{
  "n_layer": 8,
  "norm_place": "pre",
  "positions": "rope",
  "init_std_down": 0.0,
  "steps": 7190
}
Each number is 500 + 40 x the weight over the matrix's rms, rounded and kept within 0 to 999. Layers, rows and columns count from 0. Numbers have three digits each.

# q: layer 3 attention query, 768x768, rms 0.0332, rows 219-244,283-308,346-372, columns 384-511
# k: layer 3 attention key, 256x768, rms 0.0321, rows 90-115, columns 384-511
q346:532467488537531589492482540437444553501564463483512587468436492488523512599493599524547480506520406502579534494442448509502547482518559568527534493590489482555497495537493415499458517484450489443507518440591528503513601496483458553486567462447313529500526499444524488465481378510408449497559487538387512481519536530526484529360436476494533516443515508430545475467508517444486505531480
k90:499429491541471489447445484531490463453554517435482466464514499509494478508526517498525553532507498562486535507489491461490569493531564542449481512447503464496568482502534542481413472495481489507476466521497495492581524539509537457502563586471487476457514515486464558515488446564511505478446464540496446532506560516477534492583451509564629524502446497489503562483514411475485478490500
q219:496471531521535502446534576539551467524497514593544438435487475557499517520450523463448468500461485510502534548457450410529501489556523455490475476573544626551470488567491537477474488498478493631517531550545487438460484483550548510460427400532472431477508486416494475534511518407501477527471503554500493503459473513537472577525517459586450574541514430540392494518559561510576544455461
q283:517459480482491487454455527535496540486523467456516561524487412531555455556550472509481444432564522544491509452538515525515449451551599549488544488491520508531477484468464588559580457516561510458488543493492523469542491516514510494576488458481519491472538532502482467502455497546430491510474481516514530483417499484459517484444500510510516492454521496555506433513503487481546442470510
q347:480494505484498532557545476522507546398468466511517440487425545352446464475431464482532509544503494457554532514461525535498455445452514535493489467441484510563516443550511489511567525542515520538517542546579526520533538451553514538453512467519419569429526482443408538521491429540524559487505508484543519511553483548523526529534406438546445576478440484528443439468518500460518558529438
k91:514464511553485547481441509572464488512472473459500557482529561485474475544443500429474475465516487558526451474604557463492581501564515432573505518466528447548605488505522529449571536466429485548450388482499457460548496499437536504519532533473525474539467521495483451566542417604502575477567521513450525541511505456508503531487443461484586456495398512428452487477515521533395484528495
q220:488424499480501469491530476507494471537500563475485516478442501461533511543586498498478451442504473519492515491506551529534549559514494542418492456513402474412452493474492520501491460548528397429543559516498499486535485443539529500465434542541510456382562464600568541516537421481473431521479573539499470511512446605483476475486495571561486459465504525444469532457483454534520468450390
q284:490491531485518512517537518483515519525485526462485451506493553492505499590431444466469582446549535501475536465497445542499481533585515552478488511480517492531531479451561511512529454521480532461531546522495501441485489499509417559470470508551529497519473424469528477474505461490434540483507489522458540492505492491569498435529530525489524492557442585519491558520459510455470478474497
q348:529475484430511594520504518505461495431551526457425540475478564465507503536475602490549536511495410494610528554531477563492498491446526508428465506444475457479540538501495482511517548540437574466527621488452477542508582521554425533441530486476403546451507446403490491476459511504530429460509480540507555549462480571526500525488545528513492508496521483475446464477565497552540494520462
k92:368467523578544509470410436492404559530489529513426479445556488612482442544510422480489484512549434410467533450448511532490497464500471542450464440493579480496522475494488535469528554570570481588453518480450420479512416446533481489518459509529490529508542493554453569493425511490481420466455520485480527415506542438504454497593404516460500532404498511497540582491533495461432445491540
q221:599479559428557484499500573527468551537519495460567430522443477536568530471563491453422543610450471513472450497436538504502536435531514481489516523565568565579584486456491512435518523545457456598534525503449588463531468542490411478525445448493487498549467546490466471496499475500442547491498565539540509582431566530471413464491517475507531546506507425484455563484483475488431574460528
q285:525511466578435491483490594490512379468487527581431582399445390467516520466531536530516460507490566545553514419483464436536437490537495499444540503546507486540452514489520486504531473485469488495505521476464516548593524495541575472516495431456523532556512519492471458492509460594481500510506474497460477586466527494518484488507457509533538554482458477517537461521450519595455457491449
q349:610512499443485529445479547419545565537499455507511512526468517469485505489515447512468537534477432463528508425558515507466538479501494515493551500579478514504491561435500490466508516552531541558463591503432462550516589501437453483554476457493487488524528477470477515519463513536430542548475472482508585559445387534535494547552471435508529537522508529524505478500605542506488505448531
k93:464519515511503527517535503547507470409507553514508432483414484484492552564562565461452474490563508499510514497519532456537392426491607448477475550481440570518472447515558497525530464404542517513475461464479473510469593543590539517490455496477518456519531600500523507501558495476462491510468493484467441468573561526507576515502510455503453477521538494496500444498466474509514461526427
q222:544467468456542449476541478504535491511494465406510520475517530462513562580470528480454493515541518526456477520558521453560460513527575581540458536476550482427494432499472492482512437527568445457487514467528481462579593479438540509542489515485519511534473493517581516512544472615497477515463465525450528506475509467508479427529547390600451510482466465579457487585503503458502536458455
q286:528506535526474530472440496440471474546465517520509482507518454491472529541458482546571509474509482569531505530508559474433501496415483476463493515491549499492467501487441463473426519490514582522498561525526454519481569467488471484510517519417519485514535539458500551516553488497545527549523531454476532456524441444520480420453574530490497499481462452491480495571456464505500575533503
q350:480480530464493443473538549578462431523447531476525412510531568581529518553471491478403481478529601464488571580508491497561587547553501515417486495533519473477556545519531552488468457525466500476533463532449459456449392455552579557492507522492535486461486512536505437519558575436518497509460547540516488486529522478544486471573495607521496450599517498568513556519559442489473492516502
k94:457560436440487512477483523464451524508497487547403521503551380559518506575504470528566538498520500503486441531480499531481454537451447499507468490498512449472520484511417457515438519523392471550528499484575481504462514493445394508501406500467464443548457490504509606515524538470507439465543445515491574454466458560480459477517493545506531563546499514499558493500562479501537529434451
q223:489566495472517546567476450458492450533513572508520599474510504483469532490422566565499509534445498548467503458412456463455567569472459411509509482558492528611500459553574479477463437554468529590463455464474555518534465508403493470520570462544501435479466524488514500428504518539467564503492440511490501473591518442470498549497537508464452587502566490474551524552462477527479523464510
q287:453510494523460512491457482513491539475488494581438485432440507577489541419417516542490486537520594506548469500507426407509584488452502526517530498476478502468562465453532414526488528506578503538465526461479579545502472448538533523592494427525469525543506608470472548456522552529626512516467518476507456544503457459506481585489485490497471536472476451497516527505421430532451568500553
q351:499526557531469553472448531515505426516494526569516447562453501514516503499458469539481545526540507478489614509523476474475593550553473503529456479548476494572468463524579470525478466537514497514477512471425534521440488478526545466570476529481491482476448540500505530447461502529555556549468537469444504528469501475413443475527465524449449537579520560475459530497535548510487511488523
k95:507501488430567517466523516530525496513480564472490478477505507490527538515506553480518460486497529494487532416495508526491444406475471471447536452528506470438458505497491476459445499404455479491476486501504530529543578515516495495476548517534491514542477442499514450490505603457501485464470502490493442465455556475517530489497495490512450520593491479499546466525507369495512576475468
q224:431531572498491461505538544583441490433381468536423571520477576556585483546421452505559540519542473560518540485415457488497512489508439463412456529482465494532514485513468452456501513619534492531501537535565537500544467567577526513467556476477525531548427464540583584448583597430479524561433549388575406499507481490532446505534487517535548492482484462436558589464499422537534551447552
q288:523452523517484463430544564548536492478532492567480502497469440604545484550466497441465421420518534490472501557544502432521524450522538447526494527485517551490513514486429445506497469504504471499532497543507503447484474506495460491498475439551501525526550474532553566510578500493565481515513549515464445483491492490518481527511560467530481463492484509543510395491485502543528471511544
q352:497422616422515451552640538612413426430402502508394464522433527563471490509352417458533491511619563513483493486445476436421501410523512459444520547485474449472535555482461478412499497454519514583572589581595487561548486577580512514480558460597543567526437416604540572561495572496487556471452516441680390414485566581548525468630504476446566428405436519573499502522513364449582530463621
k96:548331476478470486537598530497495460473489462463499475494463551499543540521446548423517510493560460480514439496420551504459455394482536500477387567389525556573531528541486506517593475425496547585627486600477477472584512556532541502517548479583498513542588532494488492480496531471525498499379576548517442473555518481491527511498541466511489366375389448573491469483484514502518504500580
q225:422526572492519477494568509594372502465384423524409517522471579523574513494419525540577532492585428551496498520423461549458524478525477468403452508475500467550513477555461503411490478588509482574488556485580484468535432583595480496471501468517518533511431505501550527433591577466545513567472587409549409522526453480549476528555446553522558529490417548395495621458491430539536506496566
q289:475464530556481484482503528513512526484529467529455493522532461561506476526491499476485484460520491515506532567514498472514546477486509455507475531466524543544500540495439464481516475471473507522498472508503505508530451486536450527512487486509494489492511468503511537497559497481476547521506509471492446473482504482488506475480581487518535511468517539523537449519487525543504478522542
q353:484465527425489480548514497505431429460426505486404455497471586506504511516429486465519535499529484549477506452467479528470478412527516559486484499513509388471555552541513529449495519466487496562536534514557462552552532543604543506453542459527515505508481429539560548550515530504491522448494509493581443441455543604527524448567478476454552446415474520477514497531533375500579470520564
k97:497476540478467450464549496482529498492557484478533439478431466550557505462519518504516491488483459491507483525481511529475492493478526490495470533436503569515499488525452483560528491448550486521555484556480467505513503488484507521505508472553505560506613525491497480439533512463509476528451559570510489497546480481503513499501497467511526405418460467526451452498503476526469549519527
q226:544536538417501462555527480528525502464491484496503513525490573542562538513486502522488546565483524451478517481494429441424456464454503526429461529502593455526546496523542520418531523481542519510508507533525544513480518485480474514506479480490500485461481550526471508523452529452578503542485505522549500501563551517489558462555479502486484450475457492542525477461485494478471567504538
q290:465558538518517450508531523513469483458514487513504456525493493508515474516500531486476526545488551535530473477465510462450430493561519514445488556463519527526489484493500537560549422460566507529487516493506502510520477504483536498513547516488526504504531475509518489440471506495507515528484550540514500487474514575503543477509458537511437466501532514517486452506538440519524584476510
q354:601478512442538526535471518472525491456478426493527494490472520480510517498500442430521518538511467518476583456469493523436445447508520514482421459464507533529521466496520471472604530481515503544509526544487512497520492498543546526463526518503466504498508511482539521498451453498526527450570488485534477496515521554477545432556506490539485424437441479478536487536505508485457484543496
k98:447402481517560455537502479469526552501523459574567522537441486509502487449490469437519518458487568446515418506487507444539539564509483447587529540491525468468476470429459478526526462460484473520487481493463538554483461489476541507517515508501505473461580494525458466503535497495543520496480509524472562450499482547447457445483552486525549481470474455496483505502532514513526506513479
q227:579549481431536479551516493531516480440528533461522564484472543539506556461512524487458544550460484433522486481445456453456493428390465498483482516504558446551522522549520532477479524466525504523495509541482521502535465497549508499528478503508490523461486517499460497489444430491543552491500502525544473463578517476473508485526466497497472495468471523473531528452519463535483543526525
q291:533527498443528486520519483516480523453448519474481472486441534479532518523477483481533528559539524474495483485491483517434414507576524546406462526445499462566486502545564582502527477439549539568527580530485508580477509514507533523535505523557494542537483498525536481482443482543482516507459540513593529516548548551462525504543440503521500530494481550492467551487508449479510557512492
q355:557459468481478543512441556469508524478439463452521517434504524468507495502478477443553520496463510544511547452457510491466460469499441531526459461418460517567515488521484476478553494436507498534494525493545476479500480484555490481441514580504493522496495505506486494484517441523488550462507465503479539521490531536544471504498505478556472458496482442460519540488463483503435459498487
k99:485447449550511500464482487443531521521486507474521477520554512483516493488556480518503522536528463478499552493501440539460551598496503494571504468457450482507436536449519514543505542473474493483491462463477573598492487489469465512533576517536500527429509453465531476473486556457540473507546501490461551485529488519521373523455473477443515578500494487503508569487483575513544516519550
q228:472549576507556486531522477591486480419469428479541567472480483576523560522440607522457556570446500488468481446502434430497490437451454527408500536465562527569504457490525441368480523502502511509474525522494482501482484515536477471517456418448481526485502454536567481463456469434532528546483528523536415520572492548480508525525497474553530481489437510501528504416499481556456546479606
q292:501474553508494462521543457573427498475554515547483474556470526528471512476487480478494466480530504491518508503496483453459479494521531460462490503483510510530473514496449497491509421459595465499487539483484520484549430509516541515528521511522506503500515510511536508494532484527509539502499572497520540516501479514495493514556495482561475493470529538496485473488509449483501551515494
q356:525500500459501536559460528548487515499433491473495481510486515510515515496506465483442485549511518491457541452458474547501411495497483509513463489457548498507495508530496499459551495512472483517461509489540519486522423477555506415470524522521488503502464489460495481476480483539507560495481460473540493467518551480525480464531493461528464475428468496502514485538509466489509519491518
k100:524429450533477506493508534493506550450567480460511476506498512481541507489490534511549502511503450476502463499509531503498526457487528490519457560513477494491496517465502537485468527474468510552516504479473504514499479526487499518519524491467487498497515486452494520544503517515518475467524482491483512489444483478499476515462492487458560489543499488542413430476495535531502520522498
q229:485474552502509502448501443488451495491516453577505483516530465508543468556450514512536502420546511562503537567543488520501537576526507463512519473556452475408481480490474452528563430524583485515541512481511534439484535508460475534459581550528471522535552538460470481460491526533525497454496459491455499484441520460490546475472508484470529517532544513494538486510534514463507478481511
q293:391558585555459522505447528498535433497584526549569455533502432517496479480463560485495492543455505493451509540479499454490525528447470498556552532590513521440534544530443424518463528515472498488490442501474500451493483444466477515526541500477496460491522543455515507531594499468544480480540463421441487481493473465535502478457580513407495515511454465506509480507475531588483506548565
q357:489529570495524474556512531514535506477617484529490495542459443579505565499504529544467464518539472509480397525522460517480464474523532477491507520543530504495516493512499464509479506534519499478506440510478487457521502405442524502598511498504437477466513541525518470471526489506503511472470475501513429479533491418495543480485488448518512468440477486550482465477475500529437548525513
k101:485543575497539480519534541569516439477424490551512553556399555473424474478487476501487501453477564551463451553505516470507493504530492504468623469513485411488585604503434512552565435448499475517558522521576520513456385523515563462448467438556544533508547489509528497488532489517484488431495505530530430481472541573496538477497527485518465462419513519378476491550523490509533502445464
q230:398473564545441462485512476502562460496512422523511620509443520494516578571479552533470545484535479523527536471505497472499478487518466476475482548526640450581438502541478442413417526535536447483478479464560475490469496451543525483534485517447457498468504440577549583519554428480427450560557519531495444492544420528550454556500469504556506427514470547420490496489520462573462533506530
q294:495472545526527476503565472595454508513487409521551547502484544492476526559462466494506490402504463531566461537489592478559569546489451448440504534516500519492531547550438464466485515459551488485556485537561473575523544501523532454497502535477539459519617478477436525509605421469481513535503502506461461450484457464459525483500541488577560496484556540530511458530523488475507578550499
q358:472455480516441502448493423439522525507481496498556522508538469527448465473533467537508461494515534454540553443511546490503570496585483559569473489539536474506488575528525519501531437490515446508524459472499512492484501535490571498506496567498552471523479405513484504482521467565554521485507530518482476548528559491498499524463459504567470478546515559465502534502478516507512548560468
k102:522524508485496501530497551499491548495499539508478448453572488516499496503423485485460512436484478462520403437519490498525525512472435483534440479440496523489491458499528522440441534487477477534470485479489525521539510520441514544507466482502509522446476525531460446491520473517500547546591469476473465537503485549497489490494505542426541505632507477560508525499541498441452503519486
q231:492510471533497570477505553569458560556511542460403480442541522464491461477506552443446482499544481507458543468514492479484442480473560427601496494476553494505446500559554496515513555555479539425474443494475493464533473484494518519541550499527545596484541489519427554492517498428480524527512541473475484467460521466474425513511422529490533598441523468507463542511488496541429484509415
q295:495488467489509526497466529523460493519428446452484518471535522471580474492509507528478539445493470496506520492505460522482443479516532478559451458503490442514510457521516500483483494536565528523490515527519478522466464562509437476514493506530530516567406513518529493472470512505486471519478490500545565513461492532485513600477507477547544505541478484509468476526484548458550431445558
q359:484475504539491558478492502497511556472503519473466515498511539465483490549494495538493522453484460542539522457536541558554439504495474515456474443464565461532476506519493528496470553507502495548526565496498517499445535531540529485442526473503499492511552460519519533513535439519470457499531494474515511516460454511454507508503495511518432555505445474489522487473623516532492447500525
k103:470568425502444487519550445507533478453554457521450467472484453570524472418555522607549444482476491502471496399512446435484588506519454504514440548535584521496457529542456487449453493530505574511432512471501420518488466455488621491537540514433437538471501522511469519511531426459597530561504567521435489465525437492547483501458534527478547598592501529534483501503455468433517528516479
q232:537474469471461551468475462422460462521531505481512517539617496509479465569475439495516498476533477553556541556489461566487492558567506522495529496568486546500501502452537560516550459528413483539559489502496578498513549503495534484467516569538450488512516618466487465540482492515496452452518432500448528509497516525494496440503484529494498526541560464460524451540443566446572483502451
q296:472543476522580516568462499435590546541537513487518456479529585522465546476517509536505521524458494474483482501456467530457546540412488499576521495502484546495544458502555479546441517525424560434518486502450512445501505529523438478518510555520516562462479525500423464468459531551478500461491444484488501482493480511536488552491466502468506542543492450517480500528451523499460507484526
q360:477514465510543495520535487441525513517528462494490512518522434478470514479495509522538555499502486490453469524561498484442539545487505463539496471487558526556450476480455487542487471529489515512510452517465496476495510527504497484550459502477488503425494538506530501481484497433518534528528495526439498533540447480478464482512468481499468481580526455486518512484454528490502531472469
k104:528476490481495522490496539484478517499484554524477533514519495478458479486537493481506532499509506538538471526494513519489516490487518514473601452503469445491524479499510519495496550493493472510446566509508499551545483505443528491445504492493531499486445513480534450528500505499516505524472487541472512488490477472462517509477504464501480491458500508499479517492494510485454501516437
q233:448523547547486497438508567550567468495451524560561479463445480470487471447525556545479522522527498438513494435469470491474490503482553488433437475510573548597492492521455436475427581447521502544421530557510424489454462421500534524506493396564528477472453453524516492479519439462480513583481565527562486517495487534580441517468550530501523482470480510520425512495477481503455537514570
q297:559478532467525455439556477539464442530509452484497505471458469482572456509483475456520481454490516487541482527565485508519450483554474549542521478544505489516442489470470549468501447531581515504462564476508481571496546519497512542495516493519475451585492479524493538553530487494541526550521558577536517481512485518462507520612485499543522479471517522502425507467517504487498475502561
q361:526454516541460506482474564521480481501481503477518474446477562465489499533517506476518496562501480535469510463535522494562448424563497561483493522499482516478583506522546557501493543423468510466466516499482507528460513572490557512456522499504552445530465511509467549506504491569527508442437529480529520543480569571480523548528489477513510542471546484532472483489523521502526468501551
k105:524511524465514541535522472529499476516473510498561469480505472524522496501504489521507520510533497498459477467501527508517465483479530491559475523485453528488498524470494475445482481542510502528513465509533478490488508455522532523573495487463444468540525526529482473513535418516512536522462503507443516557514513531482554547537453495536509521518518511498494481504538434534476527511472
q234:537497476508455452598530460466432465503516577560440517430607503511510558539494382487438490481511490494427467527498503463525472504513509488547552491399453429503537521549425520553491436502431494477500532567401499471481515413539504579507591463465434515520510452509509539516502505452519489438470498546498530523572539464587573463487540503509418451524550488454526491508479421500456500476468
q298:496515462439521499489465435472471493502521520391464472459520503563476516511502490542483543469471471518466542473434508547555515510575516493550476569506487563494516508516497508525578524523458510435551516538500424453491528448486511596497547475529486471456495509523439479551482556526579502435456469485539523454498499447448512424473498532493517450497527540529462507510497499476496472485507
q362:552467513515432543515498470587429471498414530522451478453544472478487500514489485482486538492445460445543511510437485499527437509504428487454461492470403535567460473543471442477561415591440490528514547493520539495559503503526517492435556517492520473453480434416541522521504437499478544524584473546491564501477561521509450458461534494530524481502494525492557512579447513592534514447449
k106:504480518560501476443467562471543512538541511486506419544468446435484479470519451491495500519500468506452486416463536484460515473545492481542469474488469540548547455554470455490434533547499426484454417513423463518506443487561496599562533496495499437462530516596450497578474493544526427508457551470503520602474437506508454486445511596464542463533399488519484522508488457458529496386500
q235:512357482536488525478463505424559473542545560485474496510521495491441455551503483477459474492470517530519527592558586553522512564554476489565570440493539484466411523424469509506536471494461446451536490545462547497465506521516562548498481525548490425494537465525489473546516447591450471476544424544487566514479491525525472473445551459473536504521506507580458451524496613453528492485481
q299:459523467522521517526458496440513492532503541447470548429498514509450518467514481488500509492482475492510530513462508511551550516458443495535514475494501493493459495507502494539478581500425500462515470534481520497517512498491518473483433541514482499422525535517482461468502456493419470491521449497417487460523501447485481506401518471425482467556532519475546543547499503484440472517482
q363:496480456541526512472523478451510515536577532472482517478482467537482512505474506513483485430512535526512488536517547461466553564502494444522550457530506502543454516465460509553477494552487492497518493501505516483472519556482476482547492527440483471500567518503484511518492497443464466538551520511434493498530455501480469525466498450527468517576502482495503498453508556485535497473474
k107:475489550494509485483468504476495481543439542489507497475480546452507472480512528503488537530503484524485500514509464478487499472479539499472552528499500476520502501486514521500511513503515484520453504520483496529507515508531528483487493468524497471494459482546539501499528523519499522481502532503514468496506475508504504537511493474490494513489535490505482516503531481497522477485492
q236:503592470469534557560543522549470552426463470494524484418543574502469523568504465492502499545530479486460501543541486452502525469468563448513483511445480635564556433491522531467576480593457536539493558456507559504513557580468476459522484460467425579503431511461511487423480518410525568544522538457495509529522565445503542565489404462493509529496466526414486567486525504573358549484494
q300:498480523520496531525445460505466480479452527542521515489494501510546492488501483554508455516489471505462517505553512542447520515460570527488413496458493499471539504510567496545517498521526497510508523476484478495549461524453510525512495480486510491509528515501467450494401494500522497493523497518495496500535484469540487447498432537599532515489490545474480474509469470478496475468445
q364:530504536542466506516482513484506534526448518490525504451538543531472467483471454491488516494467514538460538505432432510453461478456495562534487476471512481509439491456504517477491453469486494520448544484469521540515463503506486433510503497563484489542447482495471508510487501536484474492476459510562496450492511514556525491524457510453502526528501492468500519530515461492431458495557
k108:495627517474506487533561551496604523403475492488523481480470541538548522486489551550504546481483440424500513426561538458552542420430455430484483572487517462465466545510541546521503509429502497536540519497459466560534487546531506519501581509493430548389459545447524470484533517465553492510492517445474496548505514460593493512427501490543483554517562434544488487525474519542479575502429
q237:436471536545473451594441482457519514509511482551515523439498410459445524500515430568460507530438495531482472506440441447504460491466450591500508511546511492520455510488427479508467524512488515469486441490472490484532446402563535569533468493493494479435542390607567551573513491549441502526477478594497504419555418484526438448480513519507523460485464468434537515494531514497519442545519
q301:496404485451503528545475537464533473494479561597536498402546406501487514524456516490529465515465516524534537456499507499420482521521583455550455480578478497565451492495457548500503568544505460467502502483598477487547489523512487539431494525512515482574426479468500576580504446532467546478599488463432538438510437413444441499505507413420531485473443530508535492560458579520485460474451
q365:464484512556508539476448534472506499500503519492497539481491547487479481520481504561576453475491511542554541509506492487540517460473495584510490534543498519497501509478543537464523488490477557486513458449501442485516561504531574517399544486485484496500510404531508547507574513515449523536526528492482510486433488495483441502465522526424473487508488498447480486466606495567496541569578
k109:500535500490532479516519426467485425536560559527563496448497483488590489436480498589514499433521521619533517482485429483473523515484512427596468436597496486473565504572494523502445537569550410518451521470538465390461504482529588507530508482435485551482555530546492481507486449489554430513544424493462468470564479484474504535491478566508486474506503529413507508473470502452582430499497
q238:573500453542471490569466443532526552528497487518534553466580474535436504457518476548502429498480531421524478571471429517466491466494516559529511479486552458525498541529599541566550557521539536474518474442486568494506476458437551484522497553486524494460547540525441466464498488543462539433519475490492487504508504403456526459487413487510477522454512567477550475416531495495437508518514
q302:573515548506451451469511520492413505514508520556491443455584467560469510455511518486540517468512492511444488534478512471517435509497485499392528484518490432490457506489512457476541517486479486483522472540511530486487464501447495482502491520542556557505506473498508536515522478500560505465476554447509485499506511502480521566497495490478485509529526485439519481500527497444516510508455
q366:524479470529463461427492554482542506488484500511512480536511479488513527519461440515520450487493530528488499486514531501509566526512493550467455501502482595485476548547515556524577509431559537451476498506523480508495529498497427522404508524513552558512503477490510514527533505560565522555510522513496527492509533455540531525464485554507467537478482559497530435467476515476451531538463
k110:530510457533496473434462513461515533462541499517548523497443423511550503433429521505506455519488525420565490571426429504505540555362505457515400468519478563508518415543426433514488425434447499471490544552534487408465515535379484487492571484478475571543565470531499452485371492509574530473549512482513512484504598549555490495436536523488455481525541434543438485466454490482527456541548
q239:519475530438499444511537493526407493493470492520436399461472505581520502549498431478534523456544513530476497527486515544525464540581492442537490550532535483498557519505474534446521485574539460507494537495523492452553489517556538567447420487479515534561484493462474505498486455459539455565572539498472457521557490434522442497508455480553518495465445503469528548555599450557436492581423
q303:446452505474498567461433499461540505521501518507446531463465499534444502514523555500556515492467502512465526557529573438480494512514490517464461481474529479515482563462526539513495540482468502456492507478504528497546511489508509528440475541501501491499519487473504518574453508631480488496527454569501523515519541519515469435523478480495514533522499508458479484464498491500533500471497
q367:532487511495486569469507527447427430446544503452482464471506498487498491518533485519536480429483500472556481472487551481535513518510529506554517507529513450462478541539479500456443498494539483550489566483422520555513587571552532551467460505512466522471522469476524453561539478446399431506501473493485470517438449533536508499479530475471531501554502557489494488527524469532461491502491
k111:561557495488524489568488509533513503518545569440427375562512442554469490421474517490496586436456470543450482545536418507521513493538472486463479510451480494437523502495480466490500495517413540536477405504452525487504507438421511469411535493465496519478505534491509540450445420423555389584401605523521553483500510496479536471430476533487483468492557551532466515428535447480496528546556
q240:535409431460528456500505486544490499509506439434502532512554510536485569526512482536534437476542479504549544512488564484524493528555566510517563531496457554476459470456485515485530516472466486502553509533555484499465506480499498493445482429496513487532495490420450518502615478518484518461463414490444541512531527475538473581528507495523514510486514439554479505545478570508585476460459
q304:468477443497514480506534513453527528470529487412583523535500505468460487509512424525511477527542468519488509553491475533610555509537490477550538450493476530515481471496516474540523543555477464412541509457543501445535491542437508499478449533496480457382541442559423421486486468540488493435593423513488457456506547506494476462461584537514533466499470493454532484513498539437513434500463
q368:462514488521486474508597525466497491475517529529503514509485516545518485498428466542518443427555544482526502528484470501486512531504497488455544463504518515524467487530457507500487505543508448512527455550542524511490461524480506485479473474508553511460544532525461525494549501509491443505505496526526491453491448530481515573556450522515534533539557539537510482447524560525516505471530
k112:513478509474507489483450502527501484482522477476486494549489526515510577508467602533532560528474485491477431492503550480519505424496515514499547554492505526499536487436498491468432490460503504476449535487483492484532563565486485530486485462506512462500477464451489463497510552547476496477477488502514514508468571487493446523485482451514497501423496486520503479510497524538530465546518
q241:558503513484445410520514527450494495493490474526588496511522494543422482529516350454469527458557483569508530559470551438539481446490514579509478541435451541582472469501507515573551539434491480594498466556431441404456483532434532503544463440516526535481461516499561545452522537520530565458463559496556503596471433565485485449535454478520438510603544474476459513491530495529411549519478
q305:532510501515495499583534473417476431536502582503588517494477486478490542518572479514465482503477524447515481492423452461511482473488474434498532453534468504510456493502523449434472629506461486528561444536451494491517536584522479446484483648527522492537515513468469438526505467567559570500555496494445506484535511532510505537480460507499567532479489454453524489547523547429428493554473
q369:535480495536497465464485530464458507569506536538547536517482516480489539505574461587535515478426565542526555503513532522464506511551547489401469511527470469548536489489549460518486419489529512478524493516415492453418488550521561506483465522507537470530537502526519529567436484458462472499509510601472524510485544558496465492481477485507495508519572480489475459567497533440469371481514
k113:469551535539536463530511528489499462497564557531505583483430529468517553531536537504526516540554513553410456464411471471511508514433524487516611528568459545479525529433515458513447495499554429535566447484507466483565539439503655555485538413474421483458541590461485522506640531500509452506452482488531545485526543551490521534596479479515481524479616412589453453586482492521517457488454
q242:441547497499470522487467460536507471513543437552584511470496523471536497477547449465448552517519499485516594463479499394488528517526520520503488466419475472499460527486451438437434524484453529563498545512494500452459568413450511472464440410467503540433540460554468501552476503352536577493440557496535450533437494597481460449431558504510529480562547557520500545517480473458535504369513
q306:526487537495491481502534461522482499445538516412542493534458516484559509550515516500500508523469513477498451461509476467512425466610519496541537518493493467526523471438530510550495388492585491480481503488566514576446518511445499471475530506452507525503522524528481463487485480502501512518453532511526578478522568544445508512522468447532499500456527522483505493514549485461477487490455
q370:553457501434495479547485417492479597478485435480568517484483612425501511532506459513470530549551490447540518453546429594451488407504488481475454508422527444505488476524551471487544529548475481442494532498544480473443540438522437483534519577503482532490506485454462491491411478508555619521471443458491520533474517551538504477565470507528531422449456493508573486543434519481545469481466
k114:449428474483522535457500521521422504484462466520554499500563453486445490514546449485491530495484511447520482414451519489531517455561473482577483494492577459592511497509479477490554565480535450454473442539506449548545412478612535607548550499459472408501464516519490543499567510595447463514496519522506493545518502523486425540486451443559572489465599461443471521495548566490434496488440
q243:482544504509454549558488488464472500426522507559516469523556536455442513438446554532542499532483535433467473468514452464535545532474555511550514533505534473540567510479485522494468473485471520482485535494509460520445522527558513497509536464488492476487407515535533485521511485429483517475524548491551542465512438520547520484461494501464514531524483517544467499534503493510462502589541
q307:538578582513505527511462511487488478526497511524467414485493564552507476536487486461482587435492491509513577522525467541559458488406495526570518491529541570455511551500495480482457487459552516495496489470429506518503473409545528535538528453515490529559526468482536497500565503457534476477510498441455547504465385508479514482509470537515438553536545538496518496499562500606494468458559
q371:513521522576510515477459491568533535503516491471508512501511495543511535472536445505503543518461503507455561510504463483549488487532456523494484471493499537436476534449473427484533487513509475488493549504461483432508470495460513478550534520505554463518484429533549496493443527502468521490502487526522479523434601472500482484495476450574462503502529490487547422606433433537491476468561
k115:489540446474503489451617575551451480439532535554525433441481446571570502478505512469486418516567518471483480542510494478510444483429594492496439546454519557516415411546496535536542475480559549523495428492484445532522502532552524564541392480533503506513514622436482501465529534489555541557470416535474475537541439428417597506522516509511533503447556516526486485487526492494532548488510
q244:485518489553525481491528439532500489546494524463519529521475502451455497490490544511470474526448510516480493560458476493479534487517516506554492483525479540551469442531439474497532451529486460472462453494484455497429478424470579523485492505488437482401504513532466448443447572500584459473448563541475444467544562514477477527487502543559498470473551548425522548435509443486519490442525
q308:506529552536507504487461467512472523517502476489507553527469509516487505477512511495493528489504438503455522422480466533503465470550482527450507507412501520524482502522533559476500480491557432482481524476580492462575452530489514464499500541501486572462441437567498444492482499510487524514477536448571474564471524511508518479544506482542529528496505494535476523469518488460433482481522
q372:501554517476499490507490488502525584523532510568511493472495519494522528457475502486537565516472498470532486542515434515455498536526442474510511557505556556549458490557447472518473475552503509503487575495527482450547502518511454521507474530453481533522469496514504462450477511503569470582608502511428492490539485497531498503533515549530486417521443499514509527517472522487537462434458